config.yaml
num_hidden_layers: 9
hidden_size: 640
num_attention_heads: 10
num_key_value_heads: 1
head_dim: 64
intermediate_size: 2560
vocab_size: 13844
hidden_act: "swiglu"
norm: "rmsnorm"
norm_place: "pre"
norm_eps: 1e-05
positions: "rope"
rope_theta: 10000.0
rope_fraction: 1.0
qk_norm: false
attn_scale: 0.125
bias: "none"
tie_word_embeddings: false
parallel_block: false
init: "uniform"
init_std_qkv: 0.0191
init_std_o: 0.0
init_std_up: 0.0191
init_std_down: 0.0
optimizer: "adam_variant"
learning_rate: 0.000507
beta1: 0.95
beta2: 0.98
weight_decay: 0.24
lr_head: 0.00285
warmup_steps: 261
schedule: "wsd"
decay_fraction: 0.683
decay_shape: "linear"
final_lr_fraction: 0.0
batch_tokens: 65536
max_seq_len: 1024
doc_mask: false
train_tokens: 526900000
max_steps: 8040
dataset: "wikipedia_en"
Each number is 500 + 50 x the weight over its row's rms, rounded and kept within 0 to 999. Layers, rows and columns count from 0. Numbers have three digits each. The size before them is the row's rms in percent of the matrix's.

# layer 2 MLP down (transposed), 2560x640, rms 0.0204, rows 1348-1377, columns 480-639
090:585480498752512566444538521507480475422496488463530547581510432502534512527442482547481474424504487507633498493506496496435320587603507501525481625447449528510561526458511608486484481507500410496549477464551477478494468514449650469521474465463495493508479507499366445514547542443445486517446489516526461503544367502530491499711555542480529509540457512513478499481496579497479585530544431485488440487457550554568514431496565503493524534505566560541522493535541522503522513539490517
099:518506485590517530522505471515433512486524440498502500526473464494483517548548448533554570579463514520478473606479537634570484482550391542546556484570445565576520502529530544465420531573472571491404459496567535555484581470496469476578530518432600461475454405520467518600484469512447522458576507490474404534499408515471439537513577558537472465474445512397545491597540502528537551519555522490459525473431450504516528520454411512463437514511460554518510474504481519535469459481541513
081:463353517372542478565470449564556459500470452455505508454523506514496505586564463511534526567392333398485506443446478473554504442500515506511426533551490502409449480510436497455531555463491582558512397512464491502443519592639439540565594451562405572506406497521548513527448494547469504504510470452489463455579505539428485496517508403472466474475537445459516405517591466478568471536471514523460498484476620445462602535489495498437469493450494532510495556497522519444487465568501531
099:454573459537485454542447635475512414459437473584526463473571485477450432463543568448453427499527421483474529464434478431610505445518552458500468474482504470496557565526438436486422580483428487486566579541512547455489535473484462532472475519464575487536522478572470543550596450492459596504404422466566466537542448452438552539465460473428513473547523489483489455446606623486487503620463465457561480538546499422445457472520461458520537546539514503389454498430508490476406607518465553
103:516565562745511523501480432472431446499480542433463459515545579462539477517547447581515510558456483480614455497455464510538448505538528523500506537410508510481567476464494478531567493457524607488489538497482537574460465530491451525596511481484539547538598445434479470554478441483469467527552375533496464568534411407522411480475524472490526513447579549475502519462477611477446479544499495476470610531465480565510354452470496589579558470484546506541533483450489545518443574497430565
106:450545551419444481479462557486438498457499486493441525491540405531497618551504482446590555497612611453424482515530490529511565522411498471479477509505451524409508418468414475414538417454504449565479466530561526632554494499507499502522573563482489478505591515506512449509497440500531454533535471528543451457465440464582492553398487441484525469490404489542463501547481582488441512550495458554400473406449463533497502470522470455389499525527608523476434465437523513436532461477490534
101:472483481468526494510518452382578488402475514469492559439413491471456468540486550574408493501540442515370598484475517449429510451530528507513514446495488417514473446438559481536505459527452518493500539540500542565524483477501438409515527481545435510500424563418550489456571507513498504533464595390517512533561458450532502535671540440456364583502542549526559530499479435562461463507615523501498444440484484513530468471549492450435499504506508534514524468549525457436505587536493537
091:481443507559512500480567520501514391520545442533418522469471511430408537520513523525543460555467450496566520509402532551505461529551580448540486378499455521444454480570447478518533509537524514527535556446552417457510500407454574499539527507476436600517569524552503480496464571515544554464555511468555413432531411545501533477571475434485480461589473538501481486562561437523400509449491421581502520474542496473452516522575533444474505479441502529433453530568414520537412500465481504
099:503498485845482530518508526508490541496456551596522440494486514436593421579404477430553548534567463428651488505477465534528361473472513505461516393504484523464537543489471476557515484522495560496507458504429435552419510505525548466493497482480558535504464505521479565462494457481500573448506520495456563561443586515443444455522501377436545534603602396555481538455510650524487499422497453565510472472586518439487503521499447567532511510513483473460552432482487410496503479467536491
095:511447469721487531442547507559412575530492516428535550579481491449539645478435480544500505549531609362608537464564493472479349510485564451533518526577529455525482491562512521558531501502563496435411497494491481490406567597609471400543535428464496511541448492430466567444477495506526444475465473493409484399570502575474527538585410577476545625578469462521529475432426792497511555513500428530542394490484524592491438456467501371574402463477507438573454516530471461468524486482533485
102:514522531143538492445412490507520546544501527464480517393484452510531479523454454523458564463509478511508448450535544453489726509478475583522540539484541560491517492584478521441492502495537561496545472524568556484411463467427540498490448510444534531483542473608403474489548483514553459513525469498518542475546380444463498527425488507515479478508532564501426467554536346470502525480466473433474524569501546523501479435506476624494541467505559493550548547470506475547505533465460413
090:479454459600467506543555588489481561458543549431477414470530536395519551443460496469392510497551564498507520392391398573578405532510495445533493508584587584512477442559499458473513525555457562529515478453359517563395527478545661435439552433608494537511540571506508504489494426437449500498513554451528542509545549500533459519413538495617485579483536515474538506430458692495557466530517495516523528537397464504472463453559518626521417530504518400453420568469503486540545554526482487
106:472525482780430452576558534520433471521478526435484522463492527490494526487497447465510469496455560493598461517484551546565480509515500515557471548473445450467504524510464438524538450502400473488505467697530582524461535544570499452498508466544579458665511518460538492489429460486516528494484523564476544510516525562482503524408535518500551589539392425557573506472562613453464433502569447489469400471442466545455473527580486515538504522508563495461496425445443557383454541544543574
096:525426464219459474514471588535524523521538520498378479549420551529430506494514489492507437538592482440303463475442534478437564477531495483445483578559549535516539488501395443504477479528542585563486558440512478466572474485507493587488512498459546548536493469402527460530466453451509518529560561543492496531379424490468474463453448534520484518424497510428498508512527424430517440513520491483488410529463503459555591495448537529534449561533450474520520538476506406436510509552517509
103:589449462366460494558511554551478496424430554509535497481558530471503450484490573470508550529546491511495477565480546449563654553505511549516635473545502595533448467411486607371508524469515562558545485600491545565533482505566434449534585467545464490418466468429455520458534458470473539500512521506503439549438475490491494455511424556488425367480544545505580459476468543492494446494566464453449479457477523590427386507482541478598525476523398449418497422404514526445508500540534534
095:554438522704408537478624518645453572520575523509541518476468499499448551423505497472543518499458598511614547435530426509541536472542587439459547495459512457477436416529498528460544425442461446496610635567488510444514548474517446459550545490508490431391516467493592522477569505533494519554466581542576575482455494495514521446395513529546590438539504492514496571467441414529476472479477471615492508578528519548547479538477525398540525461476562440425489437466512573567405463493455515
111:481476536745468496506537494588565468505553533492582535489573449528489536497451543486492483420444556489442467473557463563481235461521517473502534540441517449493487515488581535508524524425493447435506506492544529480532481475521503477547556513462448485494558567507433545510561491472471414448536538495493503578512557463541477411480497534498457478472497555532595526435556641429545484546560528517498456563579455511510485482556530413519603551556502526472539559422545398494530473517508563
092:440587595403519503462463506539467495505494500469499523502530435528491502500539421372452485540419462467443536552560520465444511485593532490569436475572523549398561530515531498487571534520564601526503535536426481493488488541554495504461452478460623512390496474522508514518521460567522508501547467489465617489543447550585551453507475518450506486500532510431542487499498497483475453537404486490488454492628500467457510495539501554511523580439492424427561660538458470523552566625593460
084:521401413354517589480467511541450535402471547558530519491498555487516495540604503409546475422534536482538586514511523506510632592504506514486500482468531445485507550416607502569634542466521506556436514522499477502536569504500526489505546490520421496444441526486450547501584519575514416547531496456562559430535485533469504486425525474496505552454501516552468407499507523531521598546530405434581625542480560532549549485596499412520474478529475453459526538482498531479447439605599533
094:512459564197515517571434530521586516494428537466463544437554545544438516583528508532467601489582472536553563506430431482455688545501488485453503526479494464432456620474456531464490502469494518549453474510516539470531547445534459503578544434476501561520506505457460522570556507530444482590538474499482447426519535512501481579445479496461533496536516456609582509495445346530576498470495502453490501579509500493449436492490454463501630466549549563484466545502465528465501486555440442
110:475553449551521567435592536479479447560502406477445470508411527487465442454540555510585480526489556436407599534524534519570542451521506591502451445571519545458440518543500429509443447545473557543496510398502454442568520516554400552450502547458487526521414482536466550493552471528551497511526454511523557482452548558500515521545467497437454549548489474522510547493527538537437591504499491533517554449546537483499454546487489546482597477510577513532527561456573505469541554489403477
099:525541559396476446436504408465550562470544548533491512442509482557452439454552430546611567551512508562505476519466534415407356511549524435452441534506453506541448477492475564425526508440494504468405506428506426454448481502489565501518499549425492483514425457493545535483430528517511509486454481603458548464467435561392491438388540528429392444503419505475422459539391474446537481550596453505506435394397482562426550521485442395496524487501513513433492474520508532500515507505467508
086:513541415311476549569483440512417506538585480500492489489489471553547477440499460545522520556510500394504544512489502516449571507445475542476502517474470488453483445466454458517603542466519475520496508495452476495489583496479471477460495532498526527500586421516550568461525518551521452487503564594487543491489505551534368484557540493429538574554481569632510430485449379464544538541431502559544456486512519570439528496505581588505473487525501530477446365493450521541486511432491500
084:450581476330484535546567432396502568468523465501446559503438454474509445478495465460421435522486455500407478397488495501435636522541522413507467484468522515524472470586518522464470471463531510478454556425540405435463440517527520561469506525549617478469401464509366520410518410511524528566421548543536546419525514455437489402483467543408479583347453519511440513504435433538468463512550440514528448440537500449507410485588540445531471498479431397498503463547448504443552597524540525
089:482591501749488493406437500451507511443524484530464482527517619488443525477430514507476484502502385545520499498524446403469417567439482481506490475491411457566559521522453504553546459479465414466499525465419474565437501491472480505511534519485542475479458522533425557509536500538423519428483584523484452535518494463583498487437548497473523521482472487493570516421518541522561562440551539555453473577519508451534565503499487574491474483610524501512559394428494421518454499544501571
107:550519549456521535487444482534537466581542515507429469470567465499456489499392507481535467480434517519622503544496470572606541597501477532467549496515493533581431487524498488484468552560507463383528360506465471418462486498535487527470493459522472423483459440593492442447481513444507436490516509406545437482432589525433503444553452534423480498542423384466525534493552534487533619488543477533542453485483456427481474476500478497505586521467466539503587459564477520514568484517540606
098:448490489705525506502478532481502516556527524451532527437443584476455497498477473638547496465522486485538422447550563582557450521559488459497425520533479440496398443543501535431581422474541460446519491555499516555499585564537417544498514536499544425524552465519537512475557421505556528510530615376534541554483539530530590522552424528479517464560426489464549583476484717486568424492583486535441467504449526501463486523537507501461508563509481539534435478545596496568502418532490496
100:569517439402504436498418584463513496455442517478501513563554519469517452574535506491542485540464467484474487564577480512480520547430562487502512540412563534498553532503522560503600546436468565527489591446494477481461476503554463507487492457502526552456523587469538422507438483448568526489480540473460545472453500576412513479594491508449521456393511540496420427437533345479519468518520550543570474526538541538450519530493505490566486486520534483515478524489508485504516521484528531
103:458516485320586536457504442551578558450488484484516543441472531468553596445508423582398416487489464458478499461514551563559623519599501585415564594448550537506492524500473556563514433504518540486445485643456430495466487577540428544464580426522423539489522476518540474542582477490679433399565516472493481478513565574578533591492506516420539462474442515555566443491505477473524440452489545488479535532484467466439547488426471515582500608482580537470521462482407539510425528545485485
104:495476450390480548452477516521446455459450450467528501503473517521405434526460456478577510555526576519525525490481410426575699488471555632521464557445370524568517499500538402454475501491504444546474484573517466464465526541457475552476494538459416511481550509390537478581476555487476602547498487501464535402585514516476496545421608504541462431434478478459583443531484392503497496535515406427522413530515481466379574540508470460452437547515464483462431398572427498521440477455500492
# layer 2 MLP gate, 2560x640, rms 0.024, rows 1349-1377, columns 480-639
101:442490564475483451479493585436536512474571490497518588470509530448515562495571509536593520467481521445522399435465565413424508519457503482479542621538445540540542543407567507524592472476571501465477601526487503525530511561485439437533605551444458513467530532448503543466559642517482489507466474557438457547505541596532452438500491503488576528511527508580443481482584439545521469480426527537496515532377468505468550505469469537514387647490535482533581561454532550549499487518490546
076:574453555462472594496451528492511588500527445534477362470502574552539429461476504467452513530562616575441531476444443533533477536577535494583419548534485452454482485571451526518434364521496474547550462522627518483560492626532493496472614536564410525428493484499571510429511503499488481466412483512497405481514395600481443554510490443563462522485532441468458420424439491514523498561483534510539527598472478495457503447469536506469480522443464480471500503452507513606527451477511487
092:482451490596564386445460581433544496581491570540498465455520515425469466426512519523350485495569475500461534450446480516548560464596544542523536492577469453533488506521538518535473516533513477506578501467518585580485497532529421527426574517467498614543479494526430450443440530527572476414495498513435522448486454572450515486574404513536354571504540453467564368425500494533607462526464477559441504494495506512383437549486475534484467552504554485443517504448530537401542524587545476
100:445440488539490478437521500603454514561517469536520489426468510505424539456484498474568584459508490397439643526512461548508542532390414524500486506587525525558529489503526556503367499613517516511469362548526529504545491572512465626512595482541518564510406561502490529460523506504547497422477552465492513417421481545475435453438458532570478434493518511591442448636606518485611510531446514604474496485530549548494431514461466465442597552496496425438493485448450455516467450542536589
104:555519401493573450564600467478545560534567483419576410503480559473591503482577519511440487561475479456486514429358595579505508518548433502578511538586555492532403437532477502556459461522501529537543395477510502423498512416509494510424445462475531565462505487395513546460600569461510429509434531430478499563470552446441497540488443476498507587538603559506535539543478485497565524457435585594460562455485500544472459484429502418540470493500490461581557551509501473402417535491431550
097:610480522506488477478521443538520439487556498598445526494540517509468485493578521467579455445473431484492487500441474449499435597575421612485568535483514438525471445575455495497602493405532565469579512450524466543499452528600424486522528560400461428407509410547457473590594453564484472479430505524484452505548566576510529403543519484543507519517528384521411485527543508441582543402475519629482532509473401512550460525521503520498473488443490575427543439488512550523526560506436472
085:575516581504549548555523489535527487556424471450604452468624467483506439451535396499471411586426478441515516397519483560491439569483469539379448456562567565513513445571490443494466525552463470510439466605436497566460452548496513510585444440586416506550539524521521531464484531508539434536555448509510575566471521487481469448569446402506495455479586511529450564546561523523409466466457485520569531440549516416535587531535476512471550417472515478504461483545614517530532557488512448
096:477515617558598574570457487397475475456546465512487492668501466506445491459475560495583476469474431505590520434488483512495524581494550472511539530507483504451453462487548370548450482432516479501534507543536497430616461524439576474453434493488544473523465479466514504530501557546469589536481494498469569465563478517385508443527495545515518431560484526563391551583535511490521489567465540488456471567422589498530456495446529487499365466422403460570522531519468508500463479516500555
088:409543582513495468416482507484462516503514577486495402531479387434472418571449505431473590472478437540567537551583511500426451465501536475583503477465428495413528450448490555563522548490557445433444529531457557475518516463515460538524508520519490529499533455459438526431429443536457515582463501494561448503518479457465528526485476446494567463472518508526469365479451524573518462448519518483471548549513457477411549481402482524450503508432486526444493500517508531533375480512469414
119:545568533463564430327494432471536535551504503490523532466430411514539501537616507548511547572515517567579487371603512561543520480508432548548567510505577423558519547473449513514435437502429513541572546539488461496476459471443590563509501462487555485451621392486521545532534478506563400475483551530492459516466430451468493436553568501505528455625475561536472489491477519562438401505481594476529515495553499574444532427499561505477496331472473501540538434513424439443503460487597500
082:465516470449445522525426453450532566527472545570413442512614541452496490460559493421521528536463523535495401462450603558530484537596490508533533557503570527436501517505473513534479519506509411533453496496503480511473459561511524561567449482446527560534524411505550590500523473505485531528465506445510562502534490523526564541440563614449511478570483587486471471497493529597503483477498507471572480412363440522468450482586533407596541466441548432500528482463499564542464531537501541
103:604531500515433530375521461516507485528490512478489510486420517552412386519544575584462544459520497583479417486508431491584434534441430607523483383436445467463467434504549524563530518499557543479431540425558498450504525472416504489492525567483509494435454466485513533484556490503519468434443515441508502494493576477515633451507553419464484544444532531504467532550480540511537483392531502525529610492527590491535537486465443458511505505442446408506553505588473506519505526511515473
092:436444449446620482612423468497528441495545572517558567610492519473505506522466442517440523544534534516442480452517466505428525484515460487460429483494499495476551621539363515499453512531532462531519408495486500498536537469508457587466479478549468480513571503444547446499424452559559517504560484439541534504547382528534470541497499432545596449506603505471571441536534461450432496573506484489574511532503371482582552465484413514450373518584519543498574503494405565480539455518512549
096:424541435476440487574568507508538425494490516475505482490562533535519490455467510461600509483501430558482495470545467505479539462446508512429566621530513497533456515429460464512509473404444512590534541521485508494504569531497418472454440419639468594392480412504548558474452529476513459459507547610527498512478540528566511456466538474617511443486569577478588598507524478625485422524468433503488427478587495556471545488487499572513491482453472418427524483523378477571448493526448553
088:431494500524459495465548452530457364505450455517528573541440524568493600575398544476555578557557500432419411521416513443484478470543455496470548457526434484516492577444395529511516578511520485524643476562458449551476556456437515424501506427474523478510520500541518486384475409524542477480459506452446480503542532505550580539470581456523453489523551431562631466538486552427551439498468516466499480469441444410531499510481572488521530468472559557426539534505434539438446495455508581
113:484401542538570364408491503506484504513449516474473490538430533481478537527437435484479548548516520510507497508510603501544483492447442506568536496538537552498519453603460426545441531533521529479485516557485451485503472518541573541483428477493538484490427450471540437517448460554558543512455455491516386532443543478410481419489432472433548440524503458466486461569567522456531426433464463565512481483447503521523623466480507511447421520426488486567510421506412537477467509481550447
089:483413466531442411545488544508559559492547596522581546500468444534504523488589559512478552534433439546489558436488478520463407478474430537520530523498533478551486474527487436492547558584528483453577419506416440570524491484565571562464527485446555535396520520522569578563462461342523551523557492377485493514517458638442434590538496539582437402573469519512399512506594527487553529539543520551528508596477426528538496489459482428525434391501527484477522554424506476490550515539484474
083:447467415559404560482460517593474415494510505672468521488465453489535463601536496466466506497508414444486667487476450506451521469554498522477508559497542454513440528453545366553502531439478569570461519507583477500558491561489415558460532472521475536445602463462442481569472541527546554455437480439552520474576483526468546504539422547451508519422518523519507431529461510578517492476480530534532476500534504446480390483531578573486501528496463359517452484523527539399507441422497561
096:538531485522503439522450532514494462459488492487455491494505513487465426516458525421469432451478460472490534493354503420497451444468542501546422514413552405520433452461512549512461455514528642631434519574512507444549550463477466417545459479452526551473430442543515470427538572501574543422451537551436473500480471597512470566493528489386513528546539523552632404436421507527507478451451486510552503460527556367467487432493422535538462528470475500492543525465415517509435477447470505
102:440457545545504554511495478491459453466536497498424441516427405413511492524484562529453509476612477550493470512507450553551517471475446449538496504501509538536545480536480439588538534579448465462507489562526421460516445585535407544505612583559484478568544500575503500565441440519523511415490453563516523503542453528441477387496489509533448522397440511545454494542577529494538453516460525467515526571423542527532429484538464468430514428447480531499404555533526601463394499547510445
095:514598488529547561527425551532451505463603452506577474498494453499493450590476509491430520463542497499479383458510429442538494598449453451526492396446580448530442524502483463517493440456487414554535619559485615509538584563499408572534417482531530536498553501483534571536479468562446438425528485502409482410531495551452534444539542514488467427592584554514498486472502497572478460532448487521498460559489473459511372514497540508546529546542461544524561388445584590355474465470400477
080:598472498529534488517426493405472551469501397492538524440499483476475547536494519447516486449420432514611511449577464476437543474537398580498478534457396502449546502539542378529470513490518443559469475565585474466482568460565581479453497518473491553519441530493462501570498491451475584560501447513464510486426521486458562592478584493478578423561577420389489557500589436580498546493435529494478462592482430532468544523499444494500483495481503548403525583472536520403593547475523493
080:512481476504522463436440607517568450482456509520466513367430525414506501562539497525484499580463560399448497516564456522513510564441531506525573564505476468517552401433515459485627480357466509436557460464476470467527490449524564402509476562528465396568490469514513579426465468487468548497540522567528444527485503416499601517592555583518559533503480451469431507517513561472458554569541557579520531528528438545545546500561512481574554497485507428439468504503550502487501575411450507
088:546557492407498505413506556496561542514434458601469588511493476498459546511556547475407469507493561579500602511521393461552549530467555609485476502537604457531488496507494532484487524429527590413514618531425563435536473438490480481449583516538432433507443553496487453533456476478435582409475546584492468418486457546552521544582499453504436462542533566536537438484438480521542538479424499561439503527403456538520550430467468447546565486461495411501522429467459491466439472585415438
111:472615548519525535488448607507608446476557539457600490493466450509544504585418468524430559586509467500465430543444503466577487534528431602476536500445556534433440547459443516511511561580584523469504494478591513437456451407548504501530533413538551422436540454542495491490403495479563487392527529579532492470587531544477577466525479480448472526570503475597539451435479494505491466518537494522597398571408497531514554489456453464436549526447555563439488444469478647623455465461499534
098:477485515489517466444527462577481485453553412529574506444540520507486469539509394603570553513547494464475427552535548501521552494455430574529463477532464468471476443472460539444541449503470564541557527426581528498534524609540487544481496531503398459500503507517453581546583476450462519510521567514526559480409480479436520567506440450536556509416531510479522490468488462400610409504410437499488506538530510555470452546383547526480474448490488538550582513486514520383390525485480468
098:566515384528448541494543456493515499486424454532517521425482457412545459483438545552495579490599382379448533529525541504520509489441423433389500440508393474486503577503506517492513475504500489478456552477529468491472494416470565479442543541380547576434551507492508463540491502498606537497546538497434468496553477463408561495502521476504531470558554452497508481526448515522602469560541542494551476486442539520485483554526501540527486450487445451471562431424446504450471505603449651
102:484389540429524607482541500507458537459472491520487574543551441473418446475476571483538498510538500425525459519538529547519441597552469504507515590544474523503553451434419521510493423471425521426451370506520509469479403471444441544417495480513431459462418547504461466440568482452608458482540540577517458542440490489467526504524473581452594472522464422490472408457548436621550447453464553557480448435546501480539599535368455496577451513465449519525462472442459523532424485490601504
097:454479511471474526500643539466475462478476486521555412515513527442480538525515496478488478552555554466542532547484494498579508465525437569464551481497579497537487479505472531424476532497494515544577451558499560487527548503571427663529485466532450497433463617415471421502479486412479487557425540566560498436494538531426517475564590392569450490418511422470505469420468469450582426576424583565547551480470479497461494551452462423467442439486492465502560551423480438451503426478515433
# layer 2 MLP up, 2560x640, rms 0.0237, rows 1349-1377, columns 480-639
101:533533469475484464443462504503550470578459496478505456466588476500572556464516500558461461462409525535497474520461500544517555505507439437422490458430439511435528511471535541470525563519493457498413425484501524458530611507492506564363468563434497482515539446630559510511588443423533469533503532420543597471439510543572529451481529513501548518494454582565449536482492481542513491566568520404431480476551528397460483556620469497583510449509457485496492507436530484569564491502497520
077:465478425518594464500532546465444425517515514368461444454399499590482483644478484409477505556556627511492427496463581463513573502509557543443477567484541500501464412491471535459633476546482582474513519409421473465573513511537500490478454475478477443476578446498497560525484519583511446517433554487471514487443432486519543403540628455538473529566504483466465410444482528479471468412495602547471523511466449528404500521535499545448509458523517565570524532557513534503616575548514431
093:462465555505513441516560456407442516520494459507499484452538586532428547516414471507549478402567446496519416542528474479455569487495444558460473516490611471573509525538413536490550366431571509505437469579574488470611436470471434646527570390552436491571522450487497505495518479485421527488422469533545475433419508424561462549454502441401452482508546549513493478533521449503446521508396516651534469451494563445517487548519525430458486446536428526507554479518486541553493446549420496
098:394523577393540586532472430423417504553540450479420520520538491531507538600509509557397580509526539524522503499437462529472520418517565461550497498495573437606537399508516525436569478479516572537484551472419483508413524513513531467503477478495495545484544531483496452548567491495461475464397449575526451562506453418541432430577497464501475459503558487536517488522441522442483505518444563435544536499449502570513602550490425603437541517476506605414475467509419599512479484440528491
103:505588529511477458551438530601486489482496512510473428590579470422564536501573498474593472433527546496473507467489485528423541558430494444478430584547380534447471533463410456484517516512337501492482581531600473492562464470476451473490504507542456476494445502524387477433507515471443460626496447517606458521436543521505515506497491586555492441395452557394437467504563520447480566501528488424500443450471494479514458429437531540489467527622587521498596430416600486532448486481466522
096:420518447453502535492397462496509560486487534562507511567617569464437493512472554432465473471528426519473443444549565520495519551550510536517484494508535507482540517549474429526484492463424510499521555584509447569365448561506411491467447478438443529503578458444503529491518564540529499480516594435511472584536463454505559524482541549360490462460423544469437494520578478512451593478519422521424478533571450500541481516651508497514460453460501546463462521449439444462550465480414501
085:613432537502520528426433509544415474601528511610460481401457587476352493472386566557608533494523506440443522589453478443445537459448467443553531494508455428548495598447487451506486516457565547586487580482531490498612422420546479486508547443546492539562461451499486492515500564497534491450565458393491431486562431421427586511412456453487542577543496566507499533464488519463566543572530424584552463461500537542518578480483491538568525599529431486503507518462485492518457448495580565
098:491499444494467508510453508455506464523430530530554412517528509539386602531482392494483444467470539555431490582517549534503518519417456495601495362519484486504443530442453523461427451456500493431487443430458494473436517523576538566488482418544496499474569463463494406493499536432538395476504475564479465501437567505440393458538490529525515583550478453495538531457459492511488538411545410545462504373549545569527475570532456579597599584462521450547521501484536478500597450524485534
089:595491481460467504525547487535503574444527442573429512490492565477518592492509468483487464541456562536566493504522440392469528489547528487443466455475591489460535504525441476520515602553479449584513453453532531575472488524422499480466443438459521528453508540489524563467493545543472485497586459466507515528481522436484493521563462606577505565519510355415525566515465582461438529434426497415476521452422495560404513436565555443449515517533468462545507434531552440569533482579472508
120:491591556534509464354476438492509546510542535469547523448462421517520481546558503581468525524481481566599489388565499476527501455501415468554497532464624438512511525453423562532472461528435502520546510511513506539453446469467544588526461439454499512467609356494537481508540502500495465438502573518512484477447470466443495466559558500488525428584494508509451566517446493585479399472426561459523468570545518543425517462464544491428469415537464499548586504508442450436499494518558450
083:448486608509475558437465537598573549542564465481393468508553494486445415548486541465505601476486529495487507587524489466480506558456548510615524546501438529471456450561575529542486456371510565520443506498557518472515482504482478520574527483498507505423508603536516437566474527462469469467514505551486476469410521519420432582452448427450547490411495524404524573512447485514485556553480460516485460483582604428606524551482533508407453480493549468431458480541438515518553525532601486
103:499517452481536496602540468372492434478449458479479500517479424495488523431461453408461488420491494587489497542477533561440509605564574437526470596564546493569570453476465406485516463529422484431497537579414513507515476598595484441348474460553465414489486480532480473508458498477530529530475598599497545439540531551424513491590560551499496550586404477427541476528585484487471505512485536418547489497443381554406478569566475499471538476567448515499519482446514530438532492519510520
092:538530444489510476561419538544473431418467537469585536461518551445509461525545480540539548544540511490442476457573609566463567510546601495562453499486510555500570546474487490381572491517591383516493463508455459503433471517418526554481501440530589515598473568453504597626379393481469407531538552452507420520558438512515504475444483487464560502524582512540615497533522596429543430567542390477489579522493496386555504518454570516471461492497314499565609518483456494524462509524452531
096:547539458420493492559528564500601480476467461477515399539481481429469553520545607485588537474509487492473554551412545614579547459458560428525470526535403429482459543519470555461432552520454563549541453489540517441564567499514509473499571471542483472469590420431505436563409468456516435472410453478518490556420486415494466537542443508537508501509502614517499510410512509503413527519560486463438449482545531531501413546452491580489610482520497438543515530638442460461462532450469493
088:506392439519498532508492456417505559563527523581517466516450499531605420399516427461491435536441454533481446461513485507431495460596476514410460453574609558544467585521537543423588488576563572482442546484527494405477579470554508552403535545559344456421357425536511497439626569576406546521426506454549465479518508499376511418480475540535448500465490481465517467503527429586501415478482490602500495421497453533539549482578465451425462474466442473509519550448477566515539503515493468
110:444568421403529591573566493469477483522499590502461533473553475482540555504545555547505428478494462471560417581457469507421500524473598477422478527472438490521431488430541547492576446478464573469486503557490484453530463447482398562466574455466464536499600418488475533454494449417450421497541545544460490501515423472537470530522513554548465520492503542489524517457521469485504607566526572471560465472567438464507400526466574562528540387500492555449528527434508457596519523456486564
086:574444564456462512481404469565598491459406521543487532566574431423463481490502567463466551529480439479518515514546512504461605465497520431551466504493521480538653521607532429524517538549579460534556531478553428496518407536562479468440416402484483407450460615419542495482419496486497478495592446538535563542427440525489483439446522539500514465598474498465435485572507475521433504549593399527543493467445591490449520475447457519516484477523419406547526520510509507436517526530476485
085:491500481500400483453574460521462429477457480536513562565544501455479523527532485456470450531507503426512556470510472465573548549536519521403466455481377458498529533476468487530475454487527520456475565467387500504506562493521520391428447543546523490517573501483436507490399488442510423525534478493477481525464559469529527489570543549415547548564492488522534461463457584486528477584491469402498505573537528545496400483490529492506542574471591481554536477464553439401510449484484611
095:529542596553500568572378543606523492475477522481532528517477533518465467507468567479412512426535424450517600551488498506559440496583497497513516539490525446430391552479516589472511518548481522558488542591491508373568544485523426565502605502508455491534465509590517453529512541475549461503485541429468515533510499516515439474521493450438462578542545437568625501479392470528490447480473437495429358487537382510470497565506555471492551466542577483504519423471436474486353568518459532
101:487487440470472449538565476555474462512417515597526500489537468527470411448508453572443467485465427400437479577525440464579537454436479415530517474544501463503478584525528542472510471562460565508491533440473540435475518536494501505575562461561464558482483448483517474453508517453460485537473502377391582486630545534538485589449407477531539539517490562572508484481496505585437586493468388433422564570477485503417526421521473499522443483547570574535508496525414418416485402569512534
095:495473486455487467480545453516503451457416470510520450551665458442568568437582584569480455489600521580468486495489575475462507569494513499415499535506506483544437488422492576525585509503512497561438475454510417483559434534445528579523552560416487463464460453556540374507464587500504579491494553622464527432530443578464455458376548611464534582433459427530499529457482475456540449566514510519522383505552426546524550481470480535449512525500582513492500482555490481447552557501442490
083:447482495546509558614519575579498455542531519562442512405598493518465469551504509511496585433516357475483550502435394480527520410443429489533581532470468372507429508456489523558520416425446455464572492496500472410518391456487408479547509481467457553469513525478407541454536492406463531441534508499469498524458513566519501588439463582490468541475539525558479486474462581502523501558446507489520477388516466537487581506465565508484511577441441497473491579495498507511451544559515533
080:492558480435492434485399537520545512575365600563420668517369503480560468494428586471522479540466484401524456549568545463526563555489469548504398352512551549433502528527445462486489509454434436393568503469385553559542585422505518588463503536486480448613464447470481436450514419432522546524557473481502463519454488519583497512395485544518539472469507576514514514420505506501462476461464512493461543497552547456476519459419497369531528496532509443464565436529436609420456495500544443
087:423472445486523431485431542488501486567485443555511528415568475476527541555474435576585595500514458493500435613436482575516486493486435515538578497475420409388505548458375577451496504543481485476447481447519510510459558523503488450455458595487523563436615398527441602496516547460537503497482515457514518547492519483491578445472450490484566542448538482488561470522522514451519452536509528543510559621550507534526481559444529452515465462587553558473476587458490519435543471568463507
111:497536560493515501594380539570521506536465520482466466564521519473487539499472455415461506489483532523487465582406532569573461556531442545490523474513491549454456508494428438497497564622481488431494444488557451455507562529544452468490492439591530432496497430513530455476517472514568444484489500447495487523400543481430507402555561480455387440544484415531443544392579522561485534512468503458565425436425506466593508443429497474462523530442520608543526501585481507550613506534469529
099:573455484505411576537504540493514501499479524545519482540500423437482556495520546455485449525490520504567586540477485512492468551511583419513544536551494445440516479492519550485427579574551518416432543553493393346488488465522486532497461561536410492564537539423471470601471528462428436515401475458476432455503500628595518565526441498515498444418422512522509450568519550561450484526526463432542481527513594528577560536540497497519548504534410406464453486436516516532583478501398526
103:501579452475508490371506460585439553498496402498530586427409504515459561545485449580521515577546496413412419597452547528430490510503436439420523436516431376453508570489421542502527523473529464531487512485462615490463496508445446456433508495387535510544473597443454549539552433469593495510528577466442484572534540500441471488526572412484568431448519526479566420529509499466498489509492556482462514493515592549497455481511540440471588540519437503441417490529504415532487467461537545
102:476483543451524458517504471584456500510515448555551555511427451464470525479527542521489478482563436454458425491504478497458457583514531545424546536634524571494574580444454472545454464485492510488413435585547475486523499397458469417448472445512454477529520487456432448474529509516577414459447607424561474509515575538555501582473453569475524445511462569480548409636579499564472502485442621433512519451466475428561505481406521452517442502472580672472502462405473511415471549492471452
098:476536599441460497546605410480422426524504431485448432454443538493382372479560486451544567482596516615516534426468474484563527550544535585462512421511427454516479399353526445512443478424561553519564551487530508504449547536503505585530523437473431487448487529516483449540472416472460520596543535548529449439488501425378516473484654432571519461495598491510428493543455507462470477447512528455553466484461472471474535541498499555521497453425412433517557446468482570579492488487420567